{"num_hidden_layers": 12, "hidden_size": 256, "num_attention_heads": 4, "num_key_value_heads": 4, "head_dim": 64, "intermediate_size": 1024, "vocab_size": 2563, "hidden_act": "relu", "norm": "layernorm", "norm_place": "pre", "norm_eps": 1e-05, "positions": "learned", "qk_norm": true, "attn_scale": 0.125, "bias": "all", "tie_word_embeddings": true, "parallel_block": false, "init": "normal", "init_std_qkv": 0.0352, "init_std_o": 0.00718, "init_std_up": 0.0352, "init_std_down": 0.00718, "optimizer": "soap_variant", "learning_rate": 0.00315, "lr_mult_qkv": 0.5, "lr_mult_up": 0.844, "beta1": 0.95, "beta2": 0.95, "lr_head": 0.0102, "max_grad_norm": 1.0, "warmup_steps": 134, "schedule": "wsd", "decay_fraction": 0.576, "decay_shape": "sqrt", "final_lr_fraction": 0.0, "batch_tokens": 131072, "max_seq_len": 128, "doc_mask": true, "train_tokens": 738900000, "max_steps": 5638, "dataset": "wikipedia_en"}
Each number is 500 + 40 x the weight over its row's rms, rounded and kept within 0 to 999. Layers, rows and columns count from 0. Numbers have three digits each. The size before them is the row's rms in percent of the matrix's.

# layer 5 attention value, 256x256, rms 0.0617, rows 161-215, columns 0-255
104:532537503539456518502481519514524510501472497465564511511535476496574519471538539511495542489570581466485478496524477518504516547515509470453545508524525490522525455527536494494507542489508481426502481518486503424421457500442465461491533562446579503458535447535443418471566448521464496433471497492506484554484496498504485519421462459552510465496511627503516531496490468469452449545522425459521510494622509524453478526494491567569519500523520545564464467456511431577515486502454434457484492594504613491513422486513493446579513523501496477473497470493448542551457494504505489477515465512537497465476501493484392465470564508494430437536580525482578458455545511543497498479416510530466593506484487581537522489522411564512515471433524462461561491467537481483476480472483443
096:507497536467622510491537515462472462505556529458550487499545508528503372512485542508483438490436433534442502522505473506466511436567482552504526475457472444471578483478496506495527529490527477503536508500484484480426569513459499442557533488477470558394507467525395543553518516560464441500577461557415488512550517480457482499497485515500576508473473489465528502518558494440499491560478511488440452488603467534465554410473598490576519499490512485489506475465461522473443470463512548478493541493506485485461540540481430532567463503453511450540533465482465472498497500477549554490512471551535487530563493507456507477490475548478541507493496519519567471531490492504505479543464505550421514503525562474520508528505540527550524558494495442415492569464531430578612547439492504
097:459489601427513521501509540485469467542498503555512497489484437450444516489437468491458589567574477602511549519519512511442530512551542553483486460452518443418497439542538592559557502503506498476532489511462513538548517447547497530487476482533530458510470493477430504570500504443481584495560475455446535489471472450487518558492474548462536518483471554545519443550502416488435459504455524488531497501515512494449490486442555530440502471628527460469491500482508519499458552521439513501487468482496518493538586506480515540453519527516533525502404471410497522523464475468485564514503621480542515542538465467491553507491459486529453488460481476502471428494471477501513564520463549558511452458485481434535486500533500489539532530531458497473505480604485440572553525480573523
100:501528548483573541527507490481530572466466483500552470567481449553477524544574508513488539517495488518424507529488602504480496495507508382461491478529535500463492512488480541516475448509463504450571464515480529459455526553542552490471491522562537517456468510515485476506465399499450522468505474475501519471486552559552422455519510470470572496548497566478489493475570480558470516545464499496539493499521449552430509571471527478492554504514549468491485449406548502456496455557473524507422497501509475514522478532510486603557485472462542545469487518517554512535516557486478443559579519512480501555559430521548588457474436455482514493437536506543546523552450464477477482552569472543465485452505452517548540448534533566464586532513470544530571482533459479474449409427544531
104:515511403460486456488495491453491459538510470440538449522496478461472524520488518487521452574500430517490465541499512527500536538542490501466495555555442464455496461510431539564460510496565445526529521529491508492519433537499512467531527478472452493508540542489487530457507503478502525420390515499437488413456511572457549476505443561417466564537474499459520525551494555472472493551536537546485406515548457554480487506429499568584492560434430471503517479478515514604419544488505554466497556559487515472503572543522445543489497528462467540562527606566459498478405488495529511481519539518481520592461573475514481503492470502468488542548484515530525534516561467509554477444447528438457543455496529427467580493518486472502572500517497466518494482486486502530452472503557468
103:487502459525518487515453490475476504550516453509492577547518496473496473474438566453446474489501570482541574535530453536505458527505580544549478443505513531480518502483569456565488526519443535524467479524472358455533470453552496453539485476453477398477536436557513534392514445482419506501507516495553469510482500475537479440523561554470552488559482435631510528496535463480474485540535505510465514524427508550541445447518429537435503481481465560540503494528482559505480492542490487497468533465491437515472422525456531524461466524479515491409550492566527478434546493500493583537490508515481526458511529471512491499476523528483455473547457508565543522461513594447487517550500463524486431474506531493542465458569501447513535463549491507566494503545482522494561606494494505
099:553485452476530487473473499497484462514549564489547476538469515574457449494453462493497543519495445457402558509463540481511526562510507510487478540517511444445519543485538541547503452530562438514467542590522557433465483512556550490481492476522459495472458414461486530529457461515484525520483531526471515561543563478503481476538565430577527534481514565455450460490523570497518482402537429513507541499478551495492508474491543413510500552471493456533480557497546529546532536489473458538510426455466460498513482542540518477512500472483459454547465499460571520468514469503552503494497509451471476490551399508541466466550395502466510477489533429528418538566457530537467615539520485464522530564601491475478488500432476527410456533455486455504537513557499514503463423524536539
098:504518439571478551544468517504449492499498502514500560465537503486519541444468476514596551525504519481556526480562456476441566451458445538426480444509480470442479505575452444556544509493530503509563571555565492428476523502477435488607474481556462526563524475495451465529434532472493533485503475471491509485476551450473490450528506472546550489419460570471514430518526544485581465490491476499427465530550525511477527515422501553571559465473516493489517497532439466510481489483515463535587509530494499452477452427537540481467449478512556483508477466501479536431546503516456470501528498467500541468473406590542458555432532575533560414458461554500455540522500483504515481522486517473516511479544500550515485479419501591564457507482490518467561474471492442445536469494547523
100:513495518532548505478503494495580537428472530606526460470509499438503492533471509495534470447463499567483494494466502569553569495505547538577488535486413431458436482473472542497528373413532537448428489523492540525520549477546528478525521577494521502526452488505505479469490512538507481492478510430456553492504536520497553462499439479456550567489422493516606527540497499475519444482492545457473503551496556504488510496475437527505460479521452531524575436532496470488514471489511461535531503463483487512490539500510463533490482544481503479514428447491473516502485588446535544524584466474472536546554553446452459548558540571517545517482408494486566498599556487518556430457445462516459526480482397441479494472465507556487501445498500452475479420521517508518486509466586518
102:443551494461522533530520573469483451483556453512456469492520556547491469440495524603522459473516449457494531543490506498481543437552518442497562481432477486490546550448503556502468432471519481426503487454496495548479458545469489510461521513487460530476509528411588514509497548511488522529458493556523587520556483444491468550541488510518534529516572510481461468440566511541528543455504478460551553473533469438508467509517535499483489493526534510517554491481413541562564545463502452560492488480511509518505495522492505550470490519489502493476512415444524513609433464481493534538481459491460491489475511441545462450481509502494530451425456472507540588550590492537430497496479514460489555510538513645431491533481483571409512493505488481511518473418512469556396482557523470
103:471531440530517531518456463477471470476504439537485437593519542497532491504495577506495523471456406530594502491531480461449514510519559525449487539441487528479489538466546552541491533392501525535466432471516525504487483507460586480540482517517519529511464509462440573532529475467435392503535466458479479411470526488593460458470448465529510481475514436521501484505544543478450513488482472511444475527491436461492503480465537446510498499489493568511512473484511504472498392540531503568515506589538534505486498484507484495533537486548501490461466489497488447513464469449428580499463513548555514540513453496517446464437488499537480562540508514560562610496550545523488546478421550477529539555493502552518478536513530456492489497504594547536416505538478397487561469413522518
097:554496396591427418482483513470426513545523503504491452473569475495403444548491549515492414536478508454501439517504527478419507543518494538431442492524500489501531514558462545484443479499537447484524511545563453534473489461552487516451537505479469502468402460463558504484559517515504480555488566503515538506489473480472514448488498493504487491506530512616573413508529454487469507572423457500503482526421489509461573478509567564465516467509497502470507470569528506508505485511583564463545518543500480562483526510428499532538551389490489494495518515457467553503525463474501499524530511510509557536503565463527492533498539548547494542491422529540547522538505439507535467476453525485518477512452487452527477509490430402426525526502535488450495513506528542584540543463418482
101:489514522537420525418491430489498572497557445493569481480451510501500477495555419485498498518493474549491563502500549513507459482540487554548467447503546549515439507539491509475505555480489561543501433449487479468481504473458570545542531503465528491447493491573547483518526521489535475569514479495540556469508468426525527470523540552467467479510493525398456458480539511521546453487409446496512509538477416403485433485521478525497567443579434494472480425445501480528441558492483532631461513480563518522503538539519476491506500481558574513513587528484533488471536475495463452449502475522534533454534538466477536503461528495533487556493471483523534565506443412523481512556431528502546555492503525420464487495457529462497549467511504446518508447538541459477450532477607435
099:526442552543583537489487428478448462510475481508497501538510530476449520505538480437467419412520469475492509520499414507535520421486554489489505484439540489480542481486490457495568493538482496477473475555522493476556464507518524519602541513438475545492531459558461456430454508526548510551500442535532552527544529495518479536534547527555591464503450511511513459512442433454496506483490498489547470505527527476502384471469465523472584510520525484475491551451543540575539504582474447551444503494536431526486484509493542539495462488424484499483511471492481508524506489440498394462429532515531450470475453518503548513460497475534581556483557537487508496549420512513503425478426477531466463519485524503441500496461578545550478420496537540494521566520580469546459533488494615
101:563407551554466453477513476546589482493508510481474503552520493507441568597484543457519524506513440524484474442500606541535549473476507470474490583466440463529503545520490525484488447557553397455510519548547515468572481485503494510531589513558390450455569571568560571521512514523454453543448460474501491543520443535543560517541524518488548493537458474520524574550473495440478470438490464499473472487491530468465508475435515509459494547517516502450480505503513520542515538537534509506474460576531488480528555447537502496484473413496533517521479478467505566491522438540492480550487478517503528524530476437462524572519467564482505385486455510484494515539534471503518514453503534529521567496460453482560498501536457612445506523443474447493516444458508504501478500501579469
099:487533513518440545511461459525538541473467497452481551501561468525461538510523547539543503571527519510484440452525450449489532505469490568530473533482421539532555534544523500490511558517444509577458518526448491528457493491539475483512515526464509490438488494511540558519469457498537474485521494447533459491532482508503543434464541464498422539558453482590457518438486419491518477496531547486523512508414479520521521593509521498551506492524471533559470506564461459562464421445565474512535528577491539526503546532488497506429490590407500567503506469478610543430459548532531487491463487479474466450480522448476587479521500484515494510454503545559562475472462442550490480510606493441450414465486556445520513472441441499498538489594460476597515509492516536449526467479500483
104:479477492479436488435524566480485478537577501530481498544480518563473487515503476461551440484470470486526488534458503510477471489505533507525492519519525487465526431507500564598539484538487431468547499537474393466503521519497466518493425518512482459454463485507539507478531459451529532512468425478482498471451496481540452489500497445508500552518557516493503528572489532540456512539472481622520517477478458489523507562587531465458459474436469555557457508494421500459442524445512602459476442505505448536429450439457508473535509565445530512485453516395638479492493497473527502514535498486472580510495467493520485460464476481578486498505404411579502481589542512547499501458521524514521493516474454490507516554572523527491514517491509460532579483418453532545534509516525600
094:515495536457441411415507524522526512473506568509519472477483518476481463447475529520463493439491431527478514548435427513444438502513549577551508444479502572530527516584567473521425563550527507481430441516537565582516515460514521488535443538469481494423550546497545543452571454475510549500504451457516420520480514506554496526466563481522483475521537465505510483518509454470461527491492451522563448418404544455543487459494518499474492551549483503492518498510437514432425537500465497545500483478528458510441469517457474453527531531479435506548452474497463485503475531491479527511517513468447496562461526508486582469498517487517444499572539525593473502528500550523414509467481544472517406538548510484445551515596486384558478457499541467454518524507458460484491528478515520
098:554438540576447471502493471496505541557515514514552492520530537527517474435509459517494559521604442445523509497508507451468482446543460513482535527488494409496511474533504439466512527454434506429523505590541587529454540523528531426478492516461467511495432485453533537566479516465620552570502540486423529539515547526413451565457456454480478527543510552463500536551572479482468556527468475569554545527507508471499448483472527513498549439505468522517497487459446562369501483505484521506441464469506558489548499526490456517514459506482529506431527519508526439486509559528529523464527423568435548494504560466460468506475416501492459510520489517506524482514536433434519496584491477482495463455490538499493489506567465417584527502549504489489481474472506463501559437482480513
103:500444538497526539471475403526423475517520501473500472512468521488542526491530557471539468485399559478509532448458508500444419489553479521461559438524530483477524498458576557559582503447458485505488469532493508541445561481440580481607541529520479460527440505543524527529522550457553431560544453448478493476478559448513457505561473509510469561548479495504485460491563508507453489546447496517475520430471507563469515471450548518551492491445433491508533466495499538533455540540481605523482584476503512486467520530521462477566394505530542542484462531501541471424564529494445470525439509573536494453476476498511548505540494509468438510555470491504445493511493496563538450487504473469536463417484537505440522572524584502510546500502503470531524517523434443579487466511455488
100:539449497546475538486431511492503523499486553480496514559418507501499567495471524516506442480506478551480487526492403511471482505493470451516514482474457570545542479486438503495567511532504586541525546528428480512500500457505476477476536439464547517535552516497574496437435504483485454560541459512484472509587536486526577450517468456543495459422444583500501435503472508521548431492513449516511457483506483547502488537531540485540441510588468517593492518550531455502449620469508462443457475537464511529448556452509448468509531528503496496508514449469497459447528463424471551557461556606516510445493521468555546514440502532492459517532520509503501462475431526400521523556476470548511463600458551553492512526552507459495470442510486477470457495574491446547581539463493486
097:504473452506505531461520532480545475493535507477515523489525486457467494498542431487522466531479524476472476457469481572518563505472484433574513501580496498452436481573476522527482497488426460516505482444472483604509446454483504451475478499500507523527486565496534542461598525447543478528526496546522464517495494469447519491576506553536496462545512483490536513453398484403491566536456456488549570529519485531535560498515484485543554458511480471521475418575603502395536580515448521554476503532428466481541467444521498514436472455517557481496543593487440501537493432514506486499537503455625472515546565555552473446506475488470477508509501476457485510525564535486483522517479495556477456521544510459474491491557515545471482611478540495528470533441550501471483499571464419
098:543539525528559519517514475517546442466473501511463473485532467542530575521508499494460452482480423445503538489513551546507498532494506508421557408480498537543520531460534497453514523460546521458562500471491524448537464493463417488499529562480554488489495509486538536440516521551468470479433441468489529443544465491478507480496477444508469510479471526555398537492528503487510505399565453515436539555497469468513573493510526477550446523550525537473561508521503493451536530491573386582535512489550486442492549561502465509490446579536508500574481546526500467595537484463477548549540532467509527490503450505476433474386517473513533449427456619453519549455556472559444461472544473487496500478483499419528461519471508480463459500532456553505488446559506539441537522476542480
100:470509514501465523461560533508497460537465464505534459462508527525503449404500482516465534536444514454495513535559553424480549462437419468533565517524511463483520589463546496523501526487510520513518508529516461480445459551559465532421467494522521476479426434480485472520529448521521549501446505502467493545517507442455466495495464474566440486474556527549491489509554427486500566547527480626509464475491431534510560540489493446564444482465570446560530490529539522472480510508572516501490497563460513556536459434532458482479545519457511463581499546509418518520452577497477482447512532521495468509575487520575521512546494497547458557476464539561424480463528468531518533461515468572508449468479450529492470452531407467530494560524457447581536494434567494548515549532485445
103:534464507489439512401514470479538467477537534519511523483544542488505488591544517586535493488489498600527470529408511512547537477532465474491540560517490487439495500487484548477511486486506518518415511460488545495496540544508480464556480459473534527474493502583408462473560454517541470477582411447476494555506459455517464444535408478495540526443486480511547485565558496487505460496443443478575426473467488474480504495559474582472525517546516565394466483525446528512484513578487520502430495536557516467466523501523477541533523542508523506582460493558552510515459585480490525568508493467512503434513448455487540531467494540475495540483450437533468571522496497506366576544511528512532466493472459551460507536467498454442549508477491536451487441493554506511546540504486550
101:430498486468574517503493451571566512523548503430448584601524557515520535587464534435477437506553552505511496488472525520521511502528522467511507519516467597562486513543508494487487547561479433506456441466493460512539562511463499541548491455530434503489488466522515452531454515498474482522449508511418535513517476580428511500494487425517558504543429481455460551420474429546541533467529524547525501442416497519504501502447453504490486582517540483554573528487553525504466467472471525532497484504441496511451529498505413495467471502528456484467528518556508508509479533536456392462479523468533432523508561468486515421492489501481509515505504487461551521407542534465512487465493488472523481426497511502515386398514540560497425582462519544501451451518475492536517511474526545
101:500524536446519499479481521479511444494494477437513527456394558552465518421563427473561542529492451513542468421548508473565434460456500528498495497417486511529537543557455447536512501501506485588456536546510530535556526493451495466523479493517481527422494527517485521468502471439552559512526530521530431415523553513447547484437467596496550490481502478465501454481503491475510545453505524452539487555476494471474512518534496498551545457496501495498511547439529483448552489534455507478464483472501472527495514437544452523483518564538491551479504508523494421487470466503496450481434575387500508511552545562495571448572431495523458541493583496433479495593503433452524473532504466536508528426526570489472497486491529462551480479498535543629519563549507471450544479544490494
103:476452432517453479528390494493561583452492499507533517564447473558471478508539481503479589496568487426559493517536483499487558521502518463552528441481541546492522517557492470521502461465593493465498526530478496461480499482533485444489493493501535467437487460490569549509541438518442471453397546563478554424495528482447519445486551497488536473469461498535490570554501519377443542469494514534516552493470493500510532521503511500547526504456459465500485430495536505510598535543403470445518459577512475487487473488534549466469493537488521556543580531482497572513559534481493481405506493516458528457514498495488447466444504576525514488501498535452502511425521485520452493508541510502407492512565507488471445461481450541506486443552557491549451474535537578515416486428513509
098:565512477519525449487494525491461537512563476579471502459504523466437470450539477526481457494439553436508511531499517509551518479514472449524509449474521604489554433516469479490478516461515515535496500499556500509479416438530462548525567523507520539507461535427500490471544493445528540490496475560511494487489428461507469485527525508485536405513602552467507525506466544560498488482473453493419514502444507430546551480535498527542561456513471555512522466478358478497563451505503523508459523485436505518498481394535549592474504470560485516503476494485434505570475477533491513482440483509561506491512493491521517542445530467521464559542479467507522543543473488472524443357446483521502546490501468529520519531531496514504606496354475512502457540482538544422501459519500442
099:574515464437482569477535473594465540484480486449513444485476598453474508487444543516459441521560582552531492450430449467575442529495505524571450531564461549595444468546524476528538514545483534546526434471507527531499569485437540478504448476467517500507543451515500500501517492493474500473566500503529450519482489487486519482521540550492546437530479386474539493482449449519563538562496471531504473487527432492553455547536432552457537472504449460604459491537463420429495514511477526588542548463444462541540554529574518460461491517539487495487514445489482510517451487521581461559466560539529532445479517500506455473535481446511481494455491481487448545433504531502490482494501470564490456519481491465517534518523489520441488502498514481463498475588492470618523523494487515
098:474468461600473489514478495546547542508521560535574537500558563466528420527463512499521522434502484462528458476541465554469566555553524559510513439488495487533466443470524442509466407497441509482556456532480465503491535453489471512491522522533470529474508578482602514467534552500530478522508493474459514547479502443510500444497512501449448459485542529466429506433581514531515482493454478551605525501453482465525530518486516488525532476483463483436477497488500519434502468493497405582508515491505480502582530468515481449528507537543536411535491469537423519593513509448569528491530474457560503514508479537488390492505531465457537419436429436474420492535540516507543471553549529450568444489514477530499433510498486496474464499541515601460494582524454509531531524499523480
108:537467513552433494456547480488500494452489521494592481529453530505466518422495486466488567520513569526558514443559553443544584434501506558513467467423557548529568542492459470493503535509428531547439497513504525425503499494499492493531488520424513503484513467524527513505498529504479467443557567531579386519437505518463591422518540506468493478543519560490508564465435460485523447485499392507532490533514452474490471469478439519502512503523491510456471524476617490527508444506512483489430493530518526457530516390497514515561489553519496459498513510481479538506455496604504474460545545499504552491486497593481524520482543498469517489544510419510437461582504470486544524421514425458492481464507533472571561456421472483461516519478515450477523491483461514442504551533516457
098:518499497514459525474469541500438478512523497480470529501549477383539487452518525440483543525538530548537444494561445524453531487508496452472463422530529491486513505426419437481418513482486483496508525436475543486550443422474547525479499546509450472506624518483495467480493483427549486469552459577488469483514484533500498489497509610528513483521493464468492388515481526461513530540537524495520478546496515567439467546459494485485521496496473468538423517523549494512538490544492476456492484491455535547551459473483505548542530530453551493482467543468454526448482585522444526557490539498512527489460516516511486455540486533588541599545471513414463533526438512493461573579448470462468545517518505523501467517458486471480508555555536441407464500447400557528470521434534579
090:519564445487556471523491550470487465528459455567487520495491525496501476499510457473503474476454429465436463510501534455474508462533516468459483449508521521502499502511448529512515465516561485563401442495564482593415534495505435477525489540541520492621429459491541490514499413496600543503566491501492521451530481469496467470432522510517409439465511483499460466481466478501510566452496483532504499554480475525576491556482487499562442543491541498499532496460445464507510544533449600516534494487471576534527501520494580503534554443467496484519491499497520510585529582572590460415490503515425525509461463460469547500517559523472496464488474522536461537491539609433455528434498500471511494539540536507477495473424492507501498416532550586470487520419521482480481466503495551
096:495520498493466493486590501458477460518486503471624444490443467501459536519519354498435568506453503494514512498521536537435524575489561534456488487484466459495589429469518514485532480395473477475528525538437457445421510432477531490467470468493427508526488535474541531580493499574545558570558510560530479481468498546453500430583496539530537473498544505494494493509540533475500512484479487489554556547480522590475448573514509489462417501490465513460485534489481468431498471518500494506531440542534548492486428466471592478488478514500508478594553465490458546473549484629492521528529507432558475517504464485507484507515457515522493476528487501516487537572496498497472516474536501455528487516538483468501543543455516492472483542498516520423532519497471445443586492436561506
091:515513482499457481524502481511534511539510497547389462438486576496461497534444476506512469476560492528474520579466533503465467510519443562451433504510479535510534497472455523540508510541524525476489514460492544530516475457490454462423532478551510505499534500395433451463427511466501566429510429474533465501453470499507560519537589547495440518485505511510471485454595552504495484462529564574490495518499536471462450433512491508544537492470496440584492516468558523437434543475465572480558530520425472494504551422538463559531522514495608482422520451532504515483450486459524536500436543472484570503580440441497516463471514454462464549494529489498465481514476436497514533522524474517482469472511442422576517529475469452561571549565533446491555478542433462509520509535522561
098:492510471585490504469508478525475569489489477488480521510508499538519453439494501539494516474517479461510458501517566527539472419479516481515486485527529438442535475488488546559514458489487544452535477544510455608455563468560514529515562528516483477509440454459583555447484506491445404609498553497597458510516457455488452611472442491495485529541535493454573528446475537484496500591491506511586486494466563554496485488516476486487475452479497447482492541467537527535494473428509527491463490490524525444486604468418490509568544534461508445502556516479521468490463527518505480484518449547470487517481515582475442495441459455509460476408521472526483574545489486415465502584509447490509472447536529505484447538522541456477538443483504544441557512452438533444501544515582508
097:543499488401471553506593473478521493465501448542438492525461514457507464475539534506569429530534493542417488563551532455529444508530453496484507559462514492535440563499522505489490532557528542475473329436509462453583488541462477532495559498548552559485468443510485450497571539449502458489521549512518473448483501541489512520510474530493522445437495510531565503531415506533556434486575439522560458490523501516579530487462524529484514517523498410466512479493514453550501490429552549515532502510479515500536493519600506503547544527511511488500441496560527537555468488492571479447515446487455520550476521506547432488487492479515558512451528555525534443447561493498511534437436451577497492526464431515533504496514429543534468497482504474526493468421517525490484522535538444
095:430433435510496508452477438498494404517485533460429533463486460614475485457502511522517500515566533491446528494461507388456548427510573474487509538518519550537484603537510532509525543545532524492560513474476481456531526475498510555565478462456546512493485447532467480533486495450519474465515535517543477419503485523495441434415530494473456529440431475505533426480539492498499501495525386468472466486502433511447524455485492506500499539549544512474510516489523479475512475502471507441497476490500521469513536518526499585511471531508493476448505513508405496589603586525511493550458440483500491493568526501483464554502504414458495536549503564521531535474464482469546496539492486506471466476568534521469458516524414504507521511455498460551544549543546559573444447616506520
101:533511488503449533491511461466524494424495434469450542546389503537480522432510462532586537500476509512459449500568517529519471550428461476529524534559492523512504487453517482566458451551507503496532514485545554431528496552483579470504492445554538463443449402494463522491532490530442495499514533505506519474434499552494517531583512555487472496550519469564552557488430584442454446507493562497445555476469500524517479463461500479470521448462382486424475471531473456443410521471483471480550457487449523498489524531541511462505529435481552460484465463444553511479410481601519497483571519429486550521475512537481489489458526491508468440488498467559516541505460460485569490520509450552524512528430426509501515506502529513576542466502490554569507514482537460512538565494538436
098:494534505485539497478418522480477506474502497503506444459501460407530472417527509479462547531516521520512442429412458495530545436520500504492580454484524453528552445531443545464499512550478465527491479465474619537523581475535561584451493525397562468532491498490446468498484489490521481476542497513568527506475395515512520417491560547533478502492522429478482501500537478509563491539443459518570542483572465455425470488479516550499543387469517488529560510481459498439463477472532506519579610504514471514521455434444519476542434534509532544450477458532484550517564514513501528505477479516497558527449584480513471528459510528519556478520520467503525464532535508475515545484430515494505461456583529483551464447477542495514492513538437471487536546492433532502573493504487444
097:508456544463428554519520525524529420411467474502502549592489557493516533563537498532548483528444463499442480556535548494513419498482459480503497547489454506561503578517484515500422558532490496493418455470539513472560511535387486456511500495460471484529484462512456456520506532508492483526516523468434503530467512505514505557467474500496531492460494517574460488522465481534505440457463544488461506466508548443495501451455498541536481513491481499521430504467564475428477535447512479530607493473509494511514477513547433458581557527480463484505467484446594528513526458517519479556425485446517636562416376517533485507496541477452496555480470447580528453424500514488494519510513479583540482582435502552532505551507505547503444489483480451474508475473491490533555525529472478
094:475443400542534488515491434516480533509620532554552541511562459569492513566540484488477495505503460475476532488458456513470439505515478468453470475467518483419482438437452527518379512559585427494488539533503431563483521480510437536541452570541520484506450463525599499517488594550529523492481496504467511445489547504527492536565560493490488512542517486496396488562470542570493553514470511443506522524468513512563476538464542483504472454513489464486492545450470486573517544524538511507520446545507479533474429444541504553484498518500442559501552493446493508497542566492525513510463504478448523495539413489569483466473511513484501489528467557558502492540519473498397517526548505434498512527420536534468535469486552409493465490548519463518489483442557522424511456486474539
098:490488480467512454523540610505489578437578500489503447511441537400501526451459522518502528497493517525469515561475516476457520478525480421526467452481462475517471473475437550438465502479562491567526460546526488514545455495517502521479540487468507490520505575435516521509499414438543513481513518508485470482452534523564547435486489541506530518552567428519481523473495529487561533458445523530564476499414446409505470529475513466543520467449498507582494465484495463448403425526478584499475544436545436510514447446483518469576510463468472459493529445411489579509504484550500495560468511391465504543494553463520530530457461527548554600528441518500504485497535517492520558457531530550514536553452436542466487497537553444525439481436484521490468494470485533541497498499494536
103:533467512502489592518502531531508530539461441496519528553538509440502441499458550547552486509503549513512527484429521469573534436502443451541475498466518539586456498487542467403523497462481488600381597478478475489591451522545507487552577509509472520493494465501475484489489476519516425512497488569496576480507537555568475508442509477488527476549534526492463529492487424554455435527541549592426495461497512487448497531496501482523529508452475530513493498522548522537499534530456461492507582530479500575559488483537494476557510503491524514382431433474496554417482436489508491465491484510441504551455543521442482496546455516529516510463465471476532497490502451603517515526421544475517561556525466474528434517446494503502469480559486488527539513427509545529535499550429510
102:486454551538507556481605499452470534485551506455483519533499567512528600491546521513523505515496501519460476528452438575510485484481511479377498530462511547450489478453533422490473468528494514521472494456489472450515440465468523527566468491519482485513472506524459521539491463528511483541436503516520546496481565551556550512544483518465426563472522533520463518487505493510547478569469538474443566589465535401558527619480496430554493530487440536505480479467473443446443454525602469515498507533481529532456485482537462524561512425479521544517515527438567441532574442429533473484516510456501543462538511553530523518463496496512542428470481500502508493473570518558497446460456512487451550551496515502485426511499451518579476542472510520534538508437577590516500458521527555
098:545485482517507468517506477498489536496482484480454441486406533462467513481526548493523499528510480453497506504557541500504475441529427444482479561508493584572453497461449532506535543517511533551437491480429550452573505434415498487561522502505527510499473503499476545455489455494534441515536535551511479524377584577482495456543586550546513539535466469552508572437481516474519455460542463547494550506499390509548447448408471433593493458462442439554457506489553498514424453464538531531461526449569510513520568516455547490513529519474570475469479445513554515523445504498513506441517516524531528487514526519514493463564463518503490478518478451536521463566518450474542547518493494487479487508504459521476497532529485460514508434430452457568498441425477399514453554481518498
090:515536457464487496526471527473468518518512509530496525392555491468466501436524425529492564499532511549477478479606423466465440464441479528519430530450485529500505465517448524490518471494513508451514438507432492527545547468468472464534481470496535489466525474453457506469530516455522511494548519492453523556539535510512553526429518493515487551527519543576543494510507592539470430495461462402492463560542493476564502561436454596412460504553490483495419505504526453434475502514546490398556471496504531552502562523435510557538476473530546472525500478431506482472541474535536516447523521501507540620456494480513410544506513541527511420504479509505454410466501476506505580536544587510470496549491447566540523519477487512514449490536513518499501575531434504560510552461494489
098:507434493507483428523499476473498545530511476527523502523442527453544548530523491450537519519415473563489526564549465491538497511498504513417495568506546471474500470530465524482530556448458404462529491549479496502482486504473472495573517518477529554506496494532569539530463474567523509463444547519499484442477585463482455479486569538478544508524484479540440508564487471485534529528482459422529453515469506441517439578464535463560519491526496456502495443434428507461598469478490473501529488541538488481544457526460497611544565494464472525505577507466474475486582522437598528458547549561501466506430468465528502547485505510579583528548476514505464496499532598556438457490520454491434512432458491512477468448509499507535463520434493425485402490443554451461481509474524500
100:363529516451554513467542568512489528451580489522526483583511510470459567452534548494544524507456508453499514485541520563553461528501480501523486480525507493535558462498554531519533432485482433504560470517483524561512582382477458482500491402543512495519481519508431555532521471541510497485483535491479507460544511498550515463499540526522517578523471562514556509505511523535532471485471520557478543504458538581479528520531479416506440523565447484512483499494380456465467555559490476538501450460504578477540506544465523510414537464563538546478433419468500429567418415412497529546473461445502500529470466524483520465474523486555490513471490518549498478518491489504558592501434502506487549533499527491491485491505511484497505482483409507495485538459561483533504468448439470
096:473525506476509548525505449526533518551467445439564551466505483507446478440500471517560492570438494438540476487544561504455493404526517524480506486499521472495528515483543541488518517582475582489454517459525580499534530561468519475502468466516491489564458516499519471506517492424538540508478543563423528419469433485503536595519472464529485467459454479497417556476525527543410441516542557528431478488453502488483580533535449501492482504494422505475525532525513507411487537549487495494539508435532465492427510458447536473462497510511554533512489493455521530551520454449572484501439482504446561526442454468478455469471556525450613493437465499520488531427570435477500511582532469500502552573549437503537498504515451535464492461469498454488472480559526495559472548523488422
099:493517543422495508483489526458548495466560415542508520505461475485513463502436519489568511485508498498509453574524552496579487422484401497549463516537481503547424511470531564467501618443568474515498520479490603480584476522502476496535494440530526512548453503521483476471549468522477513555507556507467502537458484484480445499519512523468552499514454451473530561413508533561506407506490498559521500410500512541458505411495493476501547524435472416517491503469479521440561466502522497493457571413498439511460540523576556536503462548552583506435470451540491504537496442572524458579518475516530461456417455448513526499463518509507531493504450400529503539415478498521553528569492515504488510509492456541531435511489510516516521493514419468483490505521505474541439509474482489
100:491449504534508442559529546495540483513520454473425527475540464591481485542507583431480528478502510419541544394418482576493488536499486418505571539504493482533463505424465465465543373456487485463510501493535453485519509451512563435488456477483517384475448545529522529519495529525544521482448477515471538470505488478412506522543481485529558551546537517534543467576447525487513479491396539483448491509497516408491496540529460532466488507514492467484507520504461562522550577524520443541494448473489488562496451452463508469461482537461433496511603492436464509517510523427551503524496492540515488554517513528585513504475503487547476474506485517475436507521504457482492568573490456431515564574517467449473509486513542489567453555506434509519489442504491491468522554528486472
106:558507496421544512520533479468482546528435462522510483467465564512454519467504549531593462542436502508456503558603517462488546492543402573563482590491629585565437508534533433520469537543414415537456457444449541488554426510493519556537446424507468465453493466565426504492482499464458472511503521552512541504523520496561556555493574526481453488487426417512502560463468548498523429437546500472437474516521488546569500498510506525538523454501443514568463500480487532465536513481472476535485539476551451500514537494513538475432498524542471520460494512504510499512469430505501481493516479512492500531436480481500546441527502539488467546518551501530459419440491470525512496527503576468519520517476430536524515470485504458532502508495476478497469536494446464536539559497512430
095:513521559501520605545492462491470452458480504527487602487507526433502472565548455545465468500500496528482524529505507501518448466575511521510502457454452511469420399460493521493478503486507502523466474513472476535584435513510470439484548503491581497550532603539464531497497528508463541494518529452484553413527494506557502456587502481491496573452561547552517469513473629505474387504500538443398492517454532492565568493453473477432433478482436504483436511464469520578495503528491515540510555553494490542483514524558471482567553524442511445558424449473485477549552541463541496477518516483422543495451452533530530523469505504516478482509466472464534443433489484523461509552432518501555476566507463471482563473476489494505478504508542531535521466469524517504531517486536575